config = dict(
    num_hidden_layers=14,
    hidden_size=64,
    num_attention_heads=2,
    num_key_value_heads=2,
    head_dim=32,
    intermediate_size=128,
    vocab_size=2101,
    hidden_act='geglu',
    norm='rmsnorm',
    norm_place='peri',
    norm_eps=1e-05,
    positions='rope',
    rope_theta=10000.0,
    rope_fraction=1.0,
    qk_norm=False,
    attn_scale=0.177,
    bias='none',
    tie_word_embeddings=True,
    parallel_block=False,
    extras=['capped logits'],
    init='trunc',
    init_std_qkv=0.0908,
    init_std_o=0.0908,
    init_std_up=0.0908,
    init_std_down=0.0642,
    optimizer='muon_variant',
    learning_rate=0.00786,
    lr_mult_o=2.0,
    beta1=0.93,
    lr_head=0.0285,
    max_grad_norm=2.0,
    warmup_steps=200,
    schedule='wsd',
    decay_fraction=0.735,
    decay_shape='linear',
    final_lr_fraction=0.0,
    batch_tokens=32768,
    max_seq_len=256,
    doc_mask=True,
    train_tokens=121800000,
    max_steps=3718,
    dataset='wikipedia_en',
)
Each number is 128 + 32 x the weight over its row's rms, rounded and kept within 0 to 255. Layers, rows and columns count from 0. The size above them is the row's rms in percent of the matrix's.

# layer 2 MLP down (transposed), 128x64, rms 0.147, rows 114-127, columns 0-63
size [ 97 113 102 130  90  95 107 100  94  94 102  93  93 100]
[[ 91 182 173 174 146 170 126 172 143  83 110 197 116 167 166 156 102 127 179 171 153  92  76  98  92 168 133 159 176 182 146 131 139 157 113 131 121 158 151 125 172  84 118 145 137 167 163 137 185 181  88 111 124 156 139 139 120 118 103 145 157 104 146 144]
 [119 121 104 153 126 102 185 152 146 162 117 150 141 157  90  77 135  64 173 126 143 149 143  83 144  89  68 162 174 161 147 123 123  94 143 164  81 113 150 121  64 128  58 114  87 118 175 183  99  66 116 130 143 140 132 178 129 134 114  78 109 146 120 119]
 [ 77 185  70 193 111 189 163  95 152 139 143 102 108 179 122 154 183 161 147 181 132 121 101 154 110 114  71 192 159 167  82 170 174 124 125 132 144 131 163 143 137 114  77 163 162 126 137 169 107  98  97 118 130  93 144 130 111 155 128 119 106 142 139 158]
 [119 120 116 163 112 154 171 125 112 146 115 161  89 101 125 165  31 134  98 128  81 141 162 115 108 130 139 140 173  97 174 129 122 174 133 155 101 157 160  67 127 200  90 152 114 139  58 134 100 144  97 133 104 118 111 133 185 144 172 140  55 135 129 134]
 [ 82 101 117 112 160 176 104  88 178  95 149  95 186 168 170 140 120  98 148  80 125 154 101 194 152 168 110  90 136 161 132 154 125 103 100 198 120  63 133 163 104 161 151 149 103 118 103  86 140  85 119 182 153 133 162  97 159 108 140 146 107 137 171 121]
 [161 155 135 157 149 130 119 132 120  46  69 107 139 125  54 130 134 119 106 141  95 133  38  68 115 152 175 113  76 181  99 100 120  95  93 148 125 145 181 135 140 118 163 177 126 144 136 104 178 125 155  91 159 144 152 105 119 139 108 125 113 176 130  92]
 [158 135  94 133 169  91 126  81 217 139 122 164 112 148 138 173 180 168  99 115 140 144 138 154 156 146  84 144 105 201 107 127  73  51 164 129 179 160  79 129  87 151 143 117 112 117 133 122 177 118 120 143 105 142 137  95 136  63 127 151 112 129 144 100]
 [183  57 189 154 126 155 153 101 170 154 158  82  93 149 173 153 119 115 152 130 160 146 164  98  98 116  89  75 172 172 115 142 110 105 153 153 155 133  91 112  91 133 162  84 146 169 161 133 145 156 114 158 102 177 148 107 127  75 142 183 105 120 119  78]
 [161  80  71 127 170 150 156 131 168 125 100 119  99 173 123 151 140 137 133 121 206 110 166  74 166 177  89 105 157 122 131 112 127 139 100  80  69 120 156 134 179 157 198 125 125 131 143  82 107  93 160 106 136 131 134 165 121  74 148 150 171 127 181 108]
 [129 129 109 108 158 152 152 106 125 187 116 152  85  83 150 116 114 223 204 112  96 133 143 170 120  94 183 151 104 128 143 151 170 113 119 124 154  85 101 133 159 205 122 130 202 113 140  97 111 126 112 109 143 127  79 121 177 127 151 151 148 148  84 134]
 [169  61 139 126 110  67 147 121 138 165 120 121 107 157 155 132  80 148 183 104 117  82 175 180 162 134  98 143 159 141  86 131 133 104 126 106 129 117 144 113 164 123 116 187 180  88 165 109  89 164 140 128 109  96 129  69  73 172 105 135  79 149 171 168]
 [130 103 157  72  98 146 121 116 116  76 139  85 130 181  81 147  81 112 161  96 169 108 130 134 195  93 142 160 177 123 149 144 151 103 136 140  90 124 125 126 140  65  89 113 101 191 126  47  94 116 129 143 118 150 118 138 155 144 199  86 135 124  89 159]
 [172 123 179 145 122  86 152 195 116 101 159  88 123 144 137 148 125  81 109 156 102 138 151  58 202 164 132 119 141  77 135 158 148 142 100 139 104 135 181 148 148 136 102 160 119 128 198 143 104  83  83 122 144 101  99 146  61 108 172 144 126 174 153 123]
 [117 131 144 140  91 127 151 124 171 186 164 129  92 109 171 153 117  96 151 156 154 151 142 141 124 112 139  96 127 178 145 143 128 157 140  87  87 152  77  40 179 126 182  86 109 141 154 133 178 137 115  85 103 141 149 113 113 104  75  90 182  63  90 107]]
# layer 2 MLP gate, 128x64, rms 0.215, rows 115-127, columns 0-63
size [ 98 110  96  83 100 103 105  93 106  98  98  93  96]
[[113 127 100 167 150 108  96 134 120 192 132 177 153  91  78  80 120 107 176 106 143 151 191 143 128 104 137 172 144 149 122 178  94  89 142 179 134 134 113 119  99 137  89 132  84 100 186 171 128 135  82 142 174 111  63 159 167 167 109  97 160 100 138  92]
 [130  86  95 134 124 118 153 149  76 111 140 100 185 127 177 114 131 194 216 117 139 178 167 136 118 187 142 116  89 164  71 124 172 152 136 125 102 170 100 149 161  97 125 109 165 150 131 143 166 164 122 103 165 121 160 164  94 113 150 103 122 144 110  64]
 [103  98 109 239 167 102 182 148 138 129 159 135 127 103 146 159  66 128 127 113 100 120 138 122  64 125  98 150 136  98 117 187 154  83 151 106 179 128 133  98 163 145  80 115 133 113  85 129  90 109 119 103  92 126 142 123 107 165 136 101  81  81 129 185]
 [164 137 110 163 172 196  98 117 162 119 147  78 107 161 156 186 109 111 103 108 146  85  81 117 109 174 100  46 131 119 143 156 125  92 130 142 183 107 116 162 130 167 143 131  84 186 144  72 123  71  96 168 127 126 127 133  81 106 140 156 141 130 169 123]
 [145 156 151 100 146 153 111  80 217 174 126 207 115 116 149 116 159 153 184  94 129 106 131 181 189 113  88 130 141  98 159 170 141 100 143 117 135 141 123 117 151 104 118  97 158 162 132 165 130 165 114 147 147 113 147 170 152  91 168  57 130 119 186 138]
 [164 149  91 162 150 135  90  83 191 124 128 138 108 130 167 160 133 163 110  71 169 134 155 114 128 143  98 136 138 179 129 154  88  67 168 107 132 129 109 113  42 138 131 104 129 176 135 150 113 128 145 199 192 150 128 171 181 122  96 166  96 140 153 123]
 [117 152  77 124 159 130  81 123  37 111 102 165 163 142 121 131 150 134 106 144 170 161  68 156 124 129  93 128  94  89 180 146 132 140 141 102 115 116 179 149 142 104  80 169 106 104  80 158 129 106 166 111  59  70  66 136 151 131 146  77 130 119 146 130]
 [154  28  95 132 113 174 152 146 128 112 149  96 120 187 126 126  97 156 120 162 207 113 205  83 126 130  97 105 159 126 124 114 153  94 145  87 106 109 135 111 183 163 155 148  97  78 135  99  55 114 147 118 132 104 109 123 126 145 108 168 125 126 163 141]
 [149 121 120 108 173 118 146 119 182 167 119 174 120  82 171  89 112 198 170 117 121 116 151 180 124 104 165  83 123 147  94 194 141  88 155 127 158 117 150 173 135 205 132 115 210 134 133  75 120 120 105 124 151 109 122 154 161 106 122 152 160 151 110  88]
 [129 170 155  81 127 190 112 116 129 134 118 139 135 134 118 122 211  71 141 141 157 164  69  82 123 126 190 133  41  80 127 135 139 162 140 142 107 105 117 124  94 144 121 104 122 105 126 135 157 101 112 125 155 117 136 171 163  45 159 115 119 122  92  71]
 [104  97 103 107 114 143  87 121 123  45 153 110 152 130  99 150  98 138 171  77 128 145 154 152 170  96 189 197 163 126 106 177 111 111 169 129  94 131 135  94 110  73  86 132 110 171  86  84 145  88 138 139 147 167  93 136  96 109 180 132 136 167  95 158]
 [120 148 155  99 166  84 135 188  89 124 155  72 150 150 121  76 100 127 116 138 133 198 192 123 126 129  60 158 127  96 114 120 106 145 167 157 127 101 104 121 141  85 162 122 121 128 152 118 123  49 165 171 124 146 112 137  61 173 162 134 156 103 171  99]
 [117 184 131  74 156 187  82 140  85 130 112 159 149 164 101 142 167 166 114 139 132  76  77 122 179 140 104 110 149 117  93  76 139 155  72 136 212 155 153 146 117 112  96 168 162 135  81 125 114 120 141  99 130 140 160 120 135 126 136 202 163 129 149 165]]
# layer 2 MLP up, 128x64, rms 0.213, rows 115-127, columns 0-63
size [113 101 132  87 105  96  97  90  90  97  86  92  90]
[[149 163  85 132 116 103 195 131 158  77 141 120 167 155 173 178 144  95  97 162 112 129 117  96  93 157  53 159 113  88 125 100 147 160 114 138  94  99 106 180 102 130 163 111 159  83 136 115 103 121 184 114 102 113 189 107  79  62 136 102 138 143 119 158]
 [114  67 166  88 128  66 117 161 102 162 110 136 118  97 106 119  89 120 125 117 112  93 147 153 142 128 167  44 117  69 173  90 130 143  92 136  98 107 119 114 186 128 166 101 107  90 117  53 174 119 110 125 109 174 122  89 104 106 132 191 145  97 142 133]
 [ 87  61 108 120 146 136 113 118 121 145 104 114 114 133 146 131 122 168  72 149 107 128 157  95 139 115 119 116 208 132 214 139 144 163  86 106 136 119 150 127 115 139 166 156 181 156 146  81 183  54 109 145 144 151 100 110 146 199 156  89 123 133  78 115]
 [174 175 173 112  79 108 158 178  98 148 103 147  39  85  66 129 133 159  75 163 141 104 171  84 116  90 125 149 112 118 118 136 116 148 118  78 142 148  95 114 189 128 113 119 144 132 154 163  79 166 146  88  72 121 109 127  80 144 110 110 110 120 105 121]
 [155 170 148  80  88 118  92 115 150 155  93 198  93 135 126 172 145  91 163  73 141 107  57 126 136 129 116 141  58 147 133 147 166 117 186 136 128 119 129 151 154  89 144 115 116 193 140 171 124 106  49 108 105 150 171 135 154 150 164  98 100 119 131 128]
 [112 134  79 175  60 139 142 158 143  81 134  79  71 160 125 100  87 111 158  99 109  92 112  94 130 157 123  67 164 105 152 187 134 170 128 131  74 102 141 115  97 139 100 139 133 143 115 146 120 169 123 141 152 109 110 167 153 224 177 128 118 163 115 106]
 [ 95 157  88 105 178 124  94 100  29 145 129 139 150 144 117 166 171 116 105 104 165 134  92 148  97 171  91 180 103 108 154 141  98 106 170 123  86 130 174 149 154 113 118 195  77 106 122 168 108 119 156 119 100 114  92 141 141  88 155  87 133 138 186 106]
 [106 164 115 161  53 112  98 120 141 129  74 176 112 103  47 152 148 105 139 114  97 102 117 150 113  84 121 141 102 114 145 150 110 190 134 203 183 182  95 173 119 123 123 175 165 117  95 139 148 141  99 133 135 150 132  92 155 181  98  87 109 110 105 146]
 [117 174 117 193 139  91 143 150 111  65 100 139 149 160 101 141  97  84  72 141 101 117 126 159 111 143  72 121 168  91 157 141  92 111  92  97 138 165 130  68 117 104 130 104  50 106 119 170  73 136 148 135  86 158 172 109  71 173 110 134 131 103 142 135]
 [ 83 165 122 150 114 171 135 149  61 126  86 110 148 107 143 103 128 144 110 142 145 108 113  87 115 191 111 129 125 187 138 185 161 115 161 139 151  99  77 161 141  92 134 129  83 216  81 127 164  91  89 102 104 166  99 119 111  99 142 119 111 131  61 165]
 [125 144 149 133 140 130 142 145 160 165 103 176 161 102 177 158 138  95 112 123  90 219  84 127 112 165 114 117  95 141 105  54 206 137 146 108 110 169 162 142  92 186 134 168 143  52 134 172  99 139  94 127 119 130 126 157 145  99 127 129  98 102 131 163]
 [142 163  94 121 155 161 154  94 115 133  88 105 173 133 128 111 164 173 112 115 184  84 111 217 107 101  97 105 153 153  98 111  69  81 128 141 142 115  61 106 116 100 116 105 140 130 115 109 104 194 148 134 113 154 137 155 156 170 153 123 144  41 116 156]
 [134 161 128  73 178 149  82 124 117 116 100 172 121 168  88 128 159 170  87 188  99 120  99 101 125 162 123  77 136 133  68  69 120 102 117 133 218 131 164 131 100  96  74 149 176 147 101 138 106 138 127 143 100  59 156 116 110 144 147 160 135 142 139 121]]